config.toml
positions = "rope"
rope_theta = 500000.0
beta2 = 0.95
final_lr_fraction = 0.05
max_seq_len = 2048
train_tokens = 396600000
Each number is 500 + 25 x the weight over its row's rms, rounded and kept within 0 to 999. Layers, rows and columns count from 0. Numbers have three digits each. The size before them is the row's rms in percent of the matrix's.

# layer 5 attention key, 256x256, rms 0.0275, rows 24-78, columns 128-255
113:534506493504477496485480480476524491475510503475452538464444499495490498485486482501455524483501532495508484523490472545501466489528496484535470492510512480477487496510478488521541491536496532483493440494496429500458483535491507495510499580488496446481491544465539528470518473496462510491534498486508507536458494515519455491484443478495493503481516490525469499476518504502532514509482
106:460490524521497468497507502523503524531468498537518488534501507531498499506520521499492469502487470548535500528485492496510554495451481505507484531540522517520502498478507504500472507498498455507503537505501568464515478479521501524482519470489515548503495495555472495486487515529522486505512498526497512495575447471464535525486524500524515492551508499485502517509482513475493456510532
088:489492506492503502510496533554525575504489482518516495519507551466504478450487502481497485519517460493491530507477506514484545465473484496516509500539500550450501497518476474503523490496508474469509510499514534469510500488465451475548473488459492520550500516488536510506454449483516493497457496459491496512513524483511493518499515508503556470510481507499481523471501532492498496492536
129:531543476529499490475485473502485475489506530483486535517493508492518501489493489497492508539513534490466463485524470512476517475523542517504497482503490501467469515513476495538526514470511509465502481516525483498456522517513488503489478529520504435515498550517495532501511475474496469503472493480510500499462507544518458504495494497508501506483510499549517528494495510512514586494508
090:512505546498472493513495513560451543483493467512548496481537502492523510472504471500503482528500490514549530488484472455510516520522509529486508485530513492485511518531492519539524467461509524484495482527489556513526553501523480509471494479467513528512479542477506546516507465479517497470492494492520523503496463495495481498508546533504562465527489506509478532496443494508474513533520
091:474489557473508497532500532537466518538488472521563458486517533516495548497514512515500515541528448507503523490468520483488494494511475519473507499518503505449503518538518553526493447468494481499532453511490573493545527505510483527483476517444526578517483522503491519511507474498498487487479498478504475474495503470504486493500543526492543457512495495483489518466479506529494493508545
126:488460495504519491552482508523521539470533443526494524490512518514472467511487518462546480500483494477513518477511508546507470504514501503497527477511512494506489519525500469499466506498549522489497553537510505512455493494471456505476501461555518490507502485462514446505524538495551516473494537525503525505556519515506529469472522505494525502495469524497525518557472483462525465569479
089:485498472510477537488515501468523484479502537494450525505468463471473473496500491495493505478474551464484472476558475555500479493481494472518500474490493501528492497473474470480512496478549528495486529486496437495467495485496494495506531481532479439498513511502547461519482490520522463502501476535485502522480502541515490481474438492497432517517504484510515461521520528507501463506468
148:526490486484512477481470498482516471484489524484471500477529550536495517487466534502497508489510497496509508501483438520499476487535474478518449462518502461539481463519508557487497484516479500525489466545525467492472538496495500479492476527505527517480446531489518545464540464423466501505567472466534519486513495510514485506511492477481463503530546522466508489468534474475506548498513
099:466463570482495514464519515510438485496492466525572474484515479505530537508507485528503491499530472533480510494473507413506519512485498526466490548488481495503517522491499520493499480515499494536507480498495568529541493501499520510508518486469462561518507499508472554487464520477482546498501511472506480487518527474495502490501524500485533445475512526523486483492499491535496502483530
113:486534436498477522487476535497520506545529489481457504471509525472486494509492494509504511485507467458465456508486537529527464514526481471517481514493497523482524487480516486450489501558484504507490490474532493499515497472475503507531475519468458482495497472547513491507496521481469521522497532488485506469526510496476517542526501508475483474503494466472469470492487504497500444499468
140:496451454512520502483473475467474479505511489532453499479507504507497489506446492499514488465506511488474483480472482545493479474521474507507525496474490471484491491499526540538469449454444492436513515469501494473519494521478503471509478536465524453542518549458485516504506484505490503515436517462531506486490501510478518503520492470480455512508505514483496488528548497556517500547532
126:502505541468529486485505478519491503470467531459491533496483511528458560479482496516476535492491505532536487509536460473492502512497494494519481449495519508530469449473488528530489493475518508541513461490522458516479541462486482522462516509525517527469460486492564496490513467484482476505564453503485552477489479536488512500496478518510484501512497518511496484457444491487533527472481
102:499526512487485466493476475499503456489478432548502493499495511507537502519478487488474506517515513527508520530457519456491469451468473526502533499498531544485447536458550526493474511491519509534484509511479490521491446518450471509499503524518516515537478507534530491487499508537517481494512501497453514500501526466508539483497488507510573476500505497513473522511495510500495488450494
108:460439541540547513517487525512466531480538490510504536492517512504505546508467480493492497464546491448493528517495522498485500460508547485476499528521480488524515528501484497504478492480497482466524428526495504481510512477487500519483515510463496512541469499528454565491471482472511465475480489500540485513531489528504498507501464492505514460496494501514526491493513500474482515502546
117:487473528488531498456503497516496514486522470548541484458491546484515439547512500488553489499494464491508524473461472496480485416502529492462530477540472449489495493533495534490480518527494499523499520504497534530522479480478540510532477509492553508506500530495503471476506511525536486474454530474540491473471534506525491493486525535495451476466518531488486430509474535497500523591504
123:487481479511493486497491451475480513485462484494482500543514517485560461486491483479468467505494509548482515492554517494482498439471491515540516520478486511475504512524491463463494516435483497420498535496490503513512488491551498474496530494496507498539498514492485564514464502487483511500463474471511487518542492520515514509480475507480496512484465502511493508535524471479526507492514
112:509511547455497477476494513502509431479517491514506477473526495495536487512481497510529476528509508511539547524513477416503461481505494524466501514476553488479499500497524518470486443520515508584483496517527559512481467502417502485504479505473486543516481503494519562498486509493509563477513499468475492469507528473496494454552508530484533471488485529501501492499539470521487517534541
125:510463512463510497485518538514528521497498504487494518488506487504454572515485514491505518508496494492504491491498504466492472513487500470501495508546497478507498494514492452473507505527488523569516468538505486490509540481458463469480487527472511578470483453524494492506459454510524488514526491526488491439487529473468486490546476514498447461523513519484479456463460508470461471458472
111:528555490508504525467521471533454523515500516508495478481491508495550501501498498497527506522517503514508515490488452473496496488522482519510482495496541490512510473539481515534508511499491490557475442497524513512505551499507496508476515522492480517465496529474568533479492476482518513484492499487516519524501484531491485513486505581497530472511501523522492493436479480517490526548500
118:482496540566511518484504446467408448487509483512506519489477480499497506495488517542466502459503491552504483478533527513495546493503497492492457435466480509482470483471466535533507534451500475448472517494510534499477490523475518499514479476488504465503485525496514538486493502470484485482469471559466503524520483554503474491471522514529453475495569525476493502499506499474501535492534
105:465492494486472507484479478506473505524503457515501488536535537502520532507513526514566528534523565539503510503499482519486540458503567540514549538539478480519536518525523487513452497490497470474477486458486534500517506525503479530493517476509511484559533511505496527522478512500530537497511532483498488501498465536491494532511506483483490471493470476532492530534531496512523519502485
113:527471462517494526518477496496556512466483488486495508510503516531487487456482506479481530500502504500535532500530461495522530541528468500483521506478502509524492487524501460504546451492515513495503474518508479454475535484484449503497516504537499510536512504472548508518509485495489477504545504523518533501461488487482489522499542439503532507518467505512518542480514474523509479503526
117:490495516459501495444533488517446456489511498521543494460508490499477523538543472542517498521505479469486488512537499455533500519471509498480483513442500498517545461467504511463506523515485502586499460471525518512507529490476470553546525540469486493472523454545502499485495517523491511486536485510514496483470498493497507467516528532488454487461500514478492481459499485511510489496491
126:505479484456457509518484489506480488500519493476484476460498531498526525465540504500545534517531475513527498470513512491493482526536494496449510456493519500495521449501531516493457497535491510548514494532499497519502504505501475509504514528465501505459484484461510539504531503516490527472539504499507500482531508510516524445524502495471532472486476489469544525558546482523510453564505
112:497464507542561532487491516448482505504495474510494531468495514496496466498477489502514472486496481488476534489486512564475519519526544496492516462500473462451495491536473510492518530494509490430475537558487478537464518505545484479508486473524531471540520496509471507501494495439458502521503515508499477486526491543546497510498497515469473486487528504480516511523553539511514492545494
130:495553527475537506501509514528489489519527543471494519564501478499522517521497488473464498505512534488488484521530508493507532545493542481505459521499482487488520489464479498516527516517485494491503497488487507517506517520532536469470525491530478488460520456506448512489506464481555501527517496520494492525540453470510439537499478517531520541503518494530494500475502467487484525468491
129:510509496497510464498482494494504505504513476486485527549464534498490484522485505486498517465487493529543491524476526503480506435513495486501471527534482504486489506486532501477488481515511469543495489422491530442478497499485506519484473473460506499475470502504528491480513515517478483495501498496460503520540490508525509550494501483518513487525549493512470456489498473459475493508470
110:503475475471483506531514499493532488498529506479473535527520469519464488492509499480500492482496524487507494493500448563503475520480521483537523510526527481523479532518509505525514493503512518478498559529467463499470470489502516520478555521561513483517530492492497418503524530547524498511556536498501503515459510471526480481524497512498543564498479471520481514567490497498512487498490
122:474440511509487466500470521521503512545497482517508490500497503518527534511546582534536519498544542546492507486522494522494540553496497510526467534530487516529524502509527507520461473528491500506508436496495527486510513496507508516514488483493501546518491498488542528510477483511500516511521508523522480515503477529489484469514521471498466490521531510496509493511548500515500519501520
117:493485543495538511484493484495468497467488489496538477512516494485548489524516517488535528517524507552516511506465537455512496504508499507474537505471504533498493487515510478510474505553477523530498480449476494537489493547484489505498497536463495527502516518462503505479475502528477536499473505509478503528554535509511490504497510483484523452453539508510470517526521474472469540480533
128:498477527546516519525487487496456482501455499524484523500520514512504535490507481465471525505490519545504479462488485511487511478507502474468544496508472496458483489504492532528491528474507514442474533506498501526516501495571485529486540470510542485481525523519491493518503478513461488483497514493486457487495456546566489525461493481516470512497510529501459505503499501485491494544436
112:558470502472482493489432511525554521454477466494482477489496513510493502507511528519536519489483516481492504512462500500514500515488458505522497506487522504487512511538509504499515462557476527561515451442512490494530522503456499516524487528491463548539510525453555486513483500536496524511477527479513513483515510451483538539533513514492488459440478472529505473466497495539509490487526
121:537529503547463492500435472479491447550479482479435504486475480500505510486519492518463489517520530518477477505514488521474510470436468513525491458446529501457481537480522514515507526488484474522471515514478525499518481504471473504505515480534478475535495511537553488483506495530494536512493524494451507513524510486511537491494506473468531502457489466550459451540508475522529430499515
104:493531538515473500503463510531459507540495484506491484508496473522528507479526500513490521481519472520542518544440457471466491491495473546527498524514493467507486537536516502530472505514500467462516473477517543494536525524474548517513462495443506518547523531501474544488479498496483546511470477473498477507493506491466519518490500545469540466495506505502463501467514489528480521460552
119:466445499493515514495503475490456527478520467478535507496478529495498486507453490525512485496513531481474502511550488504486525460498547478475515463514470501491493501508473496512465523468490471437502509512491522490454514503504494447515500510517527499563497494444450533484456485504530460494473488516538533478496505526544519510526531447475470504475508502483559481541506495514516503569493
120:515470490520466461520465548527518514499509498512506500459551503504482492499470509471499488472489464446497533493476457544524481488497522500536514498519501496496524499526501510502498483508486493467516472552497477532488480491501474534513523537473482494474499509502500541527506537477470524485494503454551486496495479514495480474528465513510506508510448513534484499541489523519531515516565
126:510553502448499500509553507536499489537517496520536511521521518495508524539504515521483500515532509455426505515509491502491501471447514532552486514509499523517543538535486468475504522479482473509479500464509537507510491512475497505515484497509497504517481479533508504499490513479556518492521498472498458508457551492493489502518504491558516527494466486467517536521511483515527505455509
121:485471511474518495477492484501454494457554472578563498437551490513510499502521483492539506530495499449523536503487500504505489499529539490520533493505499520511530512515515473521456499500498538522495483494511509552494499542476463518518512493471529488491495489507503547518507545513521538469545515526457496495487532493482489453483527514532495473488498482509492533509519494507495535523520
132:519494466502493511517474537495514479531474529480494491522519491519577467496509460499514500504555485481488469502487489516528473493533480503482477508490522539476522455484519536453430513495466497544508493482539481520475475514526497493497467546458502487481534491527442533502527481443492479503541476512487519496570487456514505520504504472500508498531536506451569535534516479494499505499503
089:473507474514517498490467537532517526484479517507499530497499520557533485535486518506484510489455514484473492490509559480508534465500531499520510524460427491516496522496511534547495427495462517473474493517468511481513506491481488536523517528485521510534498539499524519451481497505470500497502501473503487525469457504510487496506528499512486521500515511524503480485530486532514470435458
073:496473495485506526518511491498503531505507492495484516521512479503552496549516492467492523551432497473509475562502475487509469472526478487484520487475461438455514508500503469517504462504510522456502453476458495471534558492504494493511459556490537472508541498503519513547498505481503501501509515521481482523496482517500543492476523502486473462518481506499540465508495459510465488489518
084:500466520510535459506507476498479480504502493457524525479508487478484504519520493495500481465469479500544524472471500540518504528492518515477476511525550542493472489453498502488521541461539478555517499481486511517479463485500541494460509451504476527486505509520475506508463505526472516506533472527487522461545532439518500535512477498482552487481516497490523523497504515485509466524513
084:516523538532459502485484542491543495489481493522490470484482475483463523500480485461463523419511521498498503492480489471511469516514520502535499517535503517505483487472520496494479518481533509495513535531542469516507472399530460496498535471498483494474465510532522506491515485550502497508477515535491518523537484504508470443499491472479544468478472545500507435484482515505495509511521
081:496468489431502480506486447517469488451493528490488538521507514529517486502545528495513503533507484504490515464506443511492475482517468525540538481484507512501500497547492478506468467528494486500522467507476527477502530550483521501458482557529525523505475514499470532505529524482534482495507474482496538464488494561515475519493496516497475458492537480537452499489533526482524532485497
095:516540502456454508484498517536514527459515518476475510465503500504483499502478506528504495523502510517481516507517491500453500468517486461526486489463489518545546506523533515511508470501433518490508508480514520496490521488485526487542537591482500504504482531486511492481489505510520472485496529494510490523475469517498493514530505525524458527505527531488475471502515484558523534473482
087:513525487462505523489527546521521530496483517532495490487493510507498493485485505503489472468492513525491505493511527482516509445499498445471492507489480517540530497529486521504528480497469510527515525500507484544501539517550508493516552539449484470465502499493499524502494488505505499445466507492506481516494469511535458501493512507512492550498539521512499492459526512498510531448480
091:492514516554555518520526476499511489529475479478503488518524500498506537454543489504526484516461486503505495499526512514526513552475518529491505470542511506448511527473520526490455557485561459469523490518503500520496448504489465498456468441504499496508521494482487487538502513501452528517514466535471523520529499495504510470507488474509500500504474471469492521530484494491474468538505
080:491468480522551489509505494497504491550518501475475466522500478521542486517524521516492490513506488483491493454480529503492520495488460508497530480512509486462490518504523484511478536509509506483509479473482495475491495551472522472469476461489514514511526498459504524514504511529490483501518458480478523512502545534512544518466469522453509461552516456457493474520488509484447504495508
098:475499504521499548488534547481480518475529521540510467508486465518509496517497513533506465466486502478504515511520531505507532462501491442509513532500457491546517502501477469496507478512476527498467561479477498491496516506505540472546573508488472510503508492498471491507529515514524477474482508471525469468511504508518495531521513540510508512516512518524462453482508491486445524485499
086:469493473505559512504515443498477494523510500493493470521508492508495517498509542487533520511516471480493525467490482510509501532497443526494530503510509538462507479519490522530465522485515459462494503482488494521510498506466484453451474482516493492546526484468525522522496505489480514526489446486462527479499492523554485505495474510485527478478516501477477520504500469492468493525525
089:483519487509545481531467544531503512525507474512523473497523523491531489522500492485508521476529473540475494514468525491489529529505456514473486497501510523442537491505492446468487504513515438521509558509467560494535488550558490499476491510519500496458521486488513522544501503525544497469491458523531510482518485475502519484456485469500487514501493517494495511503504529441515447554501
090:464481500514532498513522485512470497522492500507527480500550524513512468474541504492518488516472455500504515546508526513492499533474500503500492511532528522485527524516536485475469546434532469497482538510504525481538463503520478501483500432512485510487534479500505462520507491453526507515460496509467496466557500455473526530516497492532512470519453493483489535542468474497476473536524
114:488486522532469490496441484531495478491496491453548498500462538495521494533500469535510511460501512530529542525475503467445475511487512480538455532515523478557510479490519495445495522527488499509503504528548510459517492501520497524507497484514536516468481492477508521466498491485503515491509496514508477485554517465482496519528543458479487506512446474459541510523529472499495486527511
085:502516476459466517497464497501487472469512533486489491546487479477505515492463524537509514522492542461485483460492520528477489481515495482513481489476471536505434490485477474503495502535471517487481472510483478500515532500453524475539502563519512485518488511510532572500512465517478473536537495436482485503487502526512494491467454495477468498498516490517485468455539514488489572484475
# layer 5 attention query, 256x256, rms 0.028, rows 25-78, columns 128-255
100:510507550522480493503537499498498481517486467461528508475470491453469550513493473515494489509459520508490502498517510473484457524497537506453526541565519514465543530509517514501509463482527504514479544482528486500526513476485496505526528506537475477533512485518489461523467516562515508515502535469525534518535509498513529492559540471533465447471468506501507500542458485492533482539511
093:534525523471531525504544516518552489491468494524534480507549475514504497470538488529502474492450487495489514512523484477495523559470447478480530514529514516533499537469514508474493507511527506472511473485573491513485537493514514476511488487505476496504490520477457481511509504501508516500500523476464474480497565482531510539523514485501486505503474517460506499515475508528488483493471
103:491478470524543501515480491467494543504484527519476497517517496516487500535528528494495544474461481503504490511505473519472488475501492504485476449513479514513497505499498492516450484480484469475529480551479497428468477497502492490449506467500533493466500497475499485473535470460494478471483490501512509483489508531519499489495461485533494560513528518417498485510547494482491522502496
111:455503513521512519547527501533500533504458497556514508529504485500517542511482483469506471532443515499527529539535515527493506511476474458519515509499525543515495528464510506516532543481532530470485488518501468472492511486546514499465512465474504518540470519454502486521470489486519481471470479518504502501514510529499500533497503525511511547493486457466508533508464522473520466496486
105:525517521533489509548510510520532500506500455496540505524459464479499539494515475509490456549495493450496517486497498543516518511482495533522507516544488522462508541549521515507511455450568551454493524497518503500525485467498475498496491498528487503513503519510525454483481515529539471458487533511518522540524488516500484496496543525518546497526460450507510526522465523491509487502488
120:511483502547490514482477463516538532481482467500471530468469492456520495458497509498496492523498487480490528481510509505509495477507484485504505480512485474452458509542469494508546523499530516477495547554490455524463464488489489523506534505547511488481465497451483476512512510502505491477471491501493500519460506512489495451508473496470557530477484480542471513496481513498503495556482
109:521491474509507491462479466499513500470485530503445487501494513535477486514469504494478581508525489511520516530502442535470504491506485496537502464446520461513492470525520481479453472523492468491515472525485464469477507512480527480498471534528527493530504527478535555522492487474469506537522465489539478490470478506509481483507464520490454499526520512467498491494547500481495547515516
113:506492493485518423513497504510495524505464533508485499531511488534478524505511512464493525472518451515507502497526517517458515519500482509521475474521529468557490480502473493484475485489440530511471500509497474432492530488490484494462488467521522583465445456483531493509513500481508468557486472511525505497528466484504526535530513505510506507480547549466506455468476462460451504515507
117:479509538477495519481530503499490486500487520487571479477504492462518500506496506513516455474504532513447527517525514445522501540529511498463523538449505497459544551477495525523533497507540507501471502433501532539519527496484527527515498480481473542512513537521479492531481537540497518519496510502536491515489539475506502472501563486501486495471497489521514494476460540496519499463540
125:521480495491500508451507497477493480507486532495484493469512516528501445497493511539498478503481475504465479473495467484506493499552515494506469500481484498526517462471491472477474498553472472519536491469508470520495490479516518550536507494472509492503492474524500494511514496507480524498498507491475490459487526480494538493548492523465478488476487490516459464456507497491487473517469
129:467482497524485494497469478480469530516446487453490511471462440532485529542537501439528524474502487521519480523552514504521477449501494522493532486491519499515517485541486499502495430483521515483508502487489466544527449503503476510468501511478524465516512490477475505508483474536500523475472506492505537502500498531505524467523511483494459507499501501497535458524498466480534519514523
130:509476548456491449520482513517531503490474528523481494536516525532481555479469495489474514496481498483513477532553481514511498549499461506494489488469495490501518506494513554521478451488486519512508488513488472467475563466509511500440494495506504541472493525443531490508547506488491479518526463530518511476529464508491473514503522509544481531541494520445548507459499509498514475478505
111:472521499520487499484534511483503471532505455489510563488494489506502496475516505489510486480506528482521498485477570480507504518458508518455546517501491536470472527499532534491516482484508498519518569546487481527510500525460490482522466451527522487513523523533507482486554526501494497517507521485472506504512515508483503457478511489494529499570496507514512464519472511530500484516482
117:495505486526509482498479502504489542468515512473515488454492525496471528516460474515473475454501464492487509474489493502523471479549551534488487480477488495484527522498504517498507494462492466499543505501517502488494503467489500529526496528509478495503445450505406489481465533523516498513520494534505481495537482475506504488482520496528481465507537458546489497495489518450518474502507
120:484500508506502463464477469519506548498484488555511513492481467483503473564508507483521494496488473514526495462515519510481471463496510510465492488529496451485489499512479513517541522512545506535482495457496489527426468515486550512537498477529481494462519508489490457471495495513538515495463502503512526467472476507553508485473492552509485507456513498538478459514456520494471516539494
126:462496449499502461468505494494461523523491515482512513492502513508524481519494512486525512522510520497479502510525494470531504416485495513547558522467496546462513534520512501469488529481452456490501478507519517544514494488507494463518482478475522457497505543499490514489483515446469492503523496511498503496542526529507468485429482522476482488449529481492513532521519481517543463468537
117:494461510471471500463563476494524476490507488513519489448534512468499495472500502512517474489498499490477582501515496444507484557463500496437517524527524500507486518469513532470551508497519546535497540505505524541450458500472490495531500470505471525499471484501511515518501524498507513501478507487503487492479538483537517450529516515493507489454486517535475444521457512559504476510490
122:542504499467512472464530520554541479485538445475493471486513534507506557481452499552508500522519478483494488481490497448502510546524498492457508533510502460535534477501482509465494496501495510531529461464571508471504513455495486536511513527502461518505470476544504506478524506547523561513508512513475467497485536503461486548497526484513491459483507507493494491492501478515492460476484
104:533480556500522524511556484496489488493451534543510500542540488531509491523519473499510488485468497474467543519482424510507469531534501483487505492520523499540513539518480527534522506517480503467488479488471463477476512477508498470445494479524519517452464511488551475528504475515551503467471503491529495512467471501534500491520505556540457512498467479459489470465486508500465529516473
120:459471546496514508524476458470422506503514473529537516499498515520510480493494512560461532501497468542508525495487490543484510520493523492520476472480507529514493507471502554491465542502510475467527490533508461491462543510476505472482483512492493489501476484515452525507480503500491493483517472548521527516530495552571471504477519494520509513529541521439521498497519508483503534491529
115:466507485481519507492464516479492539519494505476513553506462508489482491510510509537523484468506550510474504492497497517489518463487580506475488511509456517467501511546480486503516506490497441478497485479450532486510517474506516543510493461508496507471524475496488468496490507463506517491522501489496457500503482488460486474498507500491478490517467450522483531538518509514511498513509
114:521516486488460508534484514490523544499511462477464491495481490523488530430470493524454517510474508490517532545500545537486534514508505465506503516527523512481502500518572446525510486520483479463484485561498446460464523502485480532482545557502516483539478503469528470508472530519467514513557508493484502496483482488459488561540506457484528514492452498494491530497524494492504468505494
118:509483558494491544455525499514499459493503528499532471452540497509468508522489498551508491492483510487456495497493457488486508535497547485480448539489499492517529501444483523494525511506470502567480475479514481492470529498505493552537526502485465505481496473535524508507538490511489539472526484504538514435482499461521559481505521527542450510497475511505500485491498526531502531473454
121:496454527517460495510477517475525470488486502479506487478505522488504499504502475492512489525513519495482547505544479487512465506557497457485461481534496450504521480472519503491502540536486520538500482525476464531517475490536524555547520519479502503456516498499530521518479515503492495445489511503508476480491526494500534436515496505527517504485466486522493454499483527532497492543464
125:493505453517501493482468516504474530522515505481467531505428508496508476519475505477500498509537519498490502452486528543462512479523524493556497478493526493487491506498472467491480571501498497457494489529516492505458485504498526503506546496488486480521479494488446469470496530485496495502482464532451510524465493529530513536505475506489516506459520483505515483509491519486509490506512
133:504492505473527511505518546479500462482517543487509472542541545521493514522524486509485517477491495489490473510495493517508477518524515492509486494515487513532521513464464527518504519497487540496556506483506520496544483507526502485476500488486460510505497483530485575478481466486531492504500519498454471542506517499519477489548506492516460520487524494506520494465543454522506535461510
128:513477533527561499519460515500470507525500475482520526529495485516495497478478482522485494462455475517541485507480548518550516448509509526462512502526475513506470492466512514477465480503477520531509572485530503496508522518475490541481505490477490481463505496485503512488552503519502468536480467474507471490542480492532510522487483527488510469499550529524474516505491497455481462513460
116:505524473507463476494472484503526489515496510540451498553452468500491508515502525495523512493537567495530514498500492531466489510482445542493497495537543476516507530535501487515491455518496534505511522523446500458533491500493514496453505486538498466548504488494498516499500485499494497511505524488498524528486504479499511481498481509487508513523455487522469545533550521468495515488506
127:473474534466491472523469488477519502496485487504545446492539498494471538477531520565485523488528498561486520474504489520549526540480483517498487493518492502493541475515495500498466458520488527491509474504483503496521508496497510547483487512515453520485548483474506507514482523533476525521517501539478473517522540496455491498491531471508460453492503513482507522513521476508498498510508
116:502495529493526487497477492503486495507496490522538497518491520499512504473506514502529465478512516500449520542468559475518489518500512490478497503472500521488473496506519526488500520505485512478486520437470493580476514543522523487505487517486515539470532518471514509513510483511498492511471561496489480536480501506493488511489546496474518502490463502524483510483487527512451557503507
126:492527496517500489511496511503463470535523488460454532526497481515487516546529505487518532494515502505513477516530519532499494454537493509496507465505484511485520520521499518559441498445479487471494480519494491509497540500512532495487505502495530474480537506497510489439513522467496498513527516499493475556472482576529495548448469519518534498522523491497517463533511482463492537501449
112:550500498469456514486485483509544479490476469499490529494512469496533488473507503524516474483480470466470485497497521499535525531480457493528475486470494502479490480498519485518538505524478501542476537437514476493503485513516506551515490515498497528485523521491568465496498514531478546483496543465457498465486539475486521505568487510510525515471456475515491481466493487491513492507509
124:502469475510454526502490490474503464537450479488489542503470477503521422503543519501501522497510519495490520504502474514490494476480482489512512470481486499465510524497534500491463487498459479534495502518491527453500517532474489486504497458515507514527497565551549500489511528512419515472463516514494500506527552512549482435529511465477515498467513479476515442525533515474483469511524
114:510509509523512550541471501530464502515497496479539539489511478478523480448476485490517470490515537512475540535466466495508473480506528504484516541485487499480469550542481509490528514463521491482498506458505546513551530505461476483507514514491491506507486525495482491520472496519484536525463517499519500504500490511500462514510534532472512466458513502547506513515459506490516487478551
121:471518488453519456480444505466460582509498467512527523462442539486476509509508510509501536481524516469509518477546505489486517446479524497498540486498495470466515516506512496516495525500513481497515481506512520454461500492500508511528483496500510490518491513489467500500461501522502478510510506525504512445493513501516509490529514455538465534484529481484527524516506507507516487513526
121:524540449528457450487480488526533504516492533503486490485449479505494502505469493448502479503530499496487527530494464513499494488502510493535493532483511504501515490517492471503523507514466449510506488524464485484497464489459487480514524497486481480474464474469489468486477508459516553518485485537533522482502457470455487497479488537479536528518514491559490514514483545494506477512516
123:499519451474505526480566489485520498471506515494526489454515496491489463518505492517523480498515484508467494482490429508503504486497506559472481535520459498506490502556512479536507505481494481500519505509520517521479510503486463501563439480528509513514459473514472509469560500479515506478552491490522481453469535461527503509492538491527514495500472489525506518500504494534480514510515
116:484534535522471503478511492498485509501530469492515514439491501492484479501483489568484469455503523494510518497484482507512494550498518469485476546510509553491459510494492526505535539485497449512507477496472516527455496512503511502569503506537511534510484473516521525473519480474547534476536453512484459513480487500469527501459495508502554509524446466560492464495481517528500517515490
133:498480501558509486506527547435528471525463537484490559476526488514505511505546481496509475475497503553451513504531529473475484488496540496485492507541525531520485486481457484464483529511463502516496526498507468534512480479529472476525537516479508501459473450528474515474496503512487448518506527486486499486478530496468528502551479474497499499524522521509552476468479469526494511524463
083:473480542475506492512498478492466518503508497454476472531524455545504525457519483504460480494512501520550529484490463474484475511522479493519465513497555540476468498496473430515498529441468494517496561523534511525483489506463479488500489470556478542478503467552501466463505486509545525513530462509501508526516477504499493467529496518490549495498463490495506519517492493475490521511524
082:471446513492488507486482509467486533480500523470512479535491460552515494518498532515493476459491471521547495450481465457480484484488488532465473541502515588509489502525474473490489497495471486523522571549489530491496466523509473496481501511534500539491486472545486466533538487530508501514540522520465555466477512493514510482528510504486546500474496467497489483502482475500485524504506
081:526515444492510502504477491520525509496482510518523485517479547512543495476496489519506520519506525509488532469509516506522506465503476488528528434517467463485494523495522565564518477540508492444476432468471468483485534537509476509517533541482524468540504492421471508500495518482478493503486480489508534550472524524542499499494504467531465507510501508508495480495508485476473497478482
088:517534479478519456507524496463480467479491493476498537491513536488518502482492506509520518515517516523440503500476477549514526470477484477489526482485478472478505515467520486515523518503517535491517468481497500515491543537504496455488450510485487472538495530463462528490511506476478510515488456468530458513438513528484476530463478462505507513510487465514534481477532487537494499447486
083:489519513518435479473479516505459523527524513505525484518476449480521495508543490476546509467514510498499474541491522468515479520500525481509474538521489513517530466488481458488484499491510513523527558499510489493517470462491478510499509480490499538442509442549512464501483506502538496471561526538442503460510490469468491494498534503485527508476506502501509473511506497497500492543507
080:496499502494524460452473476491489454554508502484480476505460512533456517496524466497492510491542502490491494501496487552529479433516541513502479497522498512465503469495519488542474530517556495529515524502528543488504489477479483493477467454504458465495519478527485515479495510486514515519540470522553473553477502485500471509497479486490515500530499467532500488519540470494512547518511
088:540495511499495509495504466479506473505485488488484520540516495532497504516473539522507505536538543509477540462478495522476547453522481510545534516514514507461496474524559472537468528523518504432491475534462518486495519485479481485486477480521546497541534542491498496467502494512493501523517531497519495515469513511506535509522462499502494500534480487524479499483499481514485521485462
095:496476506526500493526494505523501547486499520512527513537480486486542476534437520467448503465504484492511462499521502487507466539533531465501480547493507480565510523521504512461543449524445503522500521503463481491474512478552520512475545533500508518471514517530529461503544486514482499506489573472469537459557488477513462485516538509490501518489518539474500482536466515500510492477521
081:531506517517469478511476515495484512455491496460500521509476467511514518509476477465485471459477472485484487518488481466518490498518514510511464512496490498526524483523471491488506498525528499520540558513507499517477467484506471491459461499510442478455479472502494481492491526491551469524552519534529521491538460458515470497542548532481492501501500535503508503552477485479493479527540
092:552518510499527479466490457496543487473519473495463490470485493496475515459472488510499526507498488500524513530518475511480514472529435521461514444469542477460482493511516537539524495513534471488459432514514490520510512530470477508480476493501485471503469501446501514535476491506450558573496481515474487524485516524495543482548482481508481476509505471476488544502500496467503525491469
079:507501510533484505513469481509514501455507490490513482489504519511495546517464456473441455477492462473447475518491522501511512495472537485505501498505460501511543543475520533512504492539507502494515553510488494481475441462539494546449486494509484493455471467529507470479520539500547481491532513531498524518541494458512456470452566513504523490500471470487482486519475501495511493506497
087:462466486492449511513523492468490519519491484496499492508522476481488498504511532518537470549506498481520487526513474501513465490484541534527519517527461531506513539523500483508510487477476488474500535543495513465515486507491486520531482502539492570489482508558491501479487520478545487452521512533437505500526495531509538481497527496510523513501481499527487484532484520547478463515503
091:497441504515486520523501478516538503490488482544519491544517477481538524517479498492478480486505503470549521524528518471497475509511515477459526528508518552529511527507465551453508453486472534519503518517487490499499500493512483518465511505481519516486472512505516468498501483501515504501454529519497506494549513500532502507518537498475480505508466502466489502557464528472490450480496
121:462505465507475481464500523489511491490502522505530501481513521484487455489492510503485491449515476496496488498499501507500470472508526516482482513475481492484459502525463508529552509464505477574491570529495525531520492512482471499537500484527461489504479496522493493528554519486500487461511469501479513449505475526508551514493513493454490522477505524587500455519492498494526495499485
091:539565509488491467425490488493484485498529502500487523440487543531467511489479509501479515455524501497475508490471483476481505512486472518488474510473499456509502440496529503524511509541524508540483492462505489527475497520497520473504488520542463466503530458468500517522529508504464500520521473493526489500455505469489509490513499499481510483507532547510478468459520459542509543525490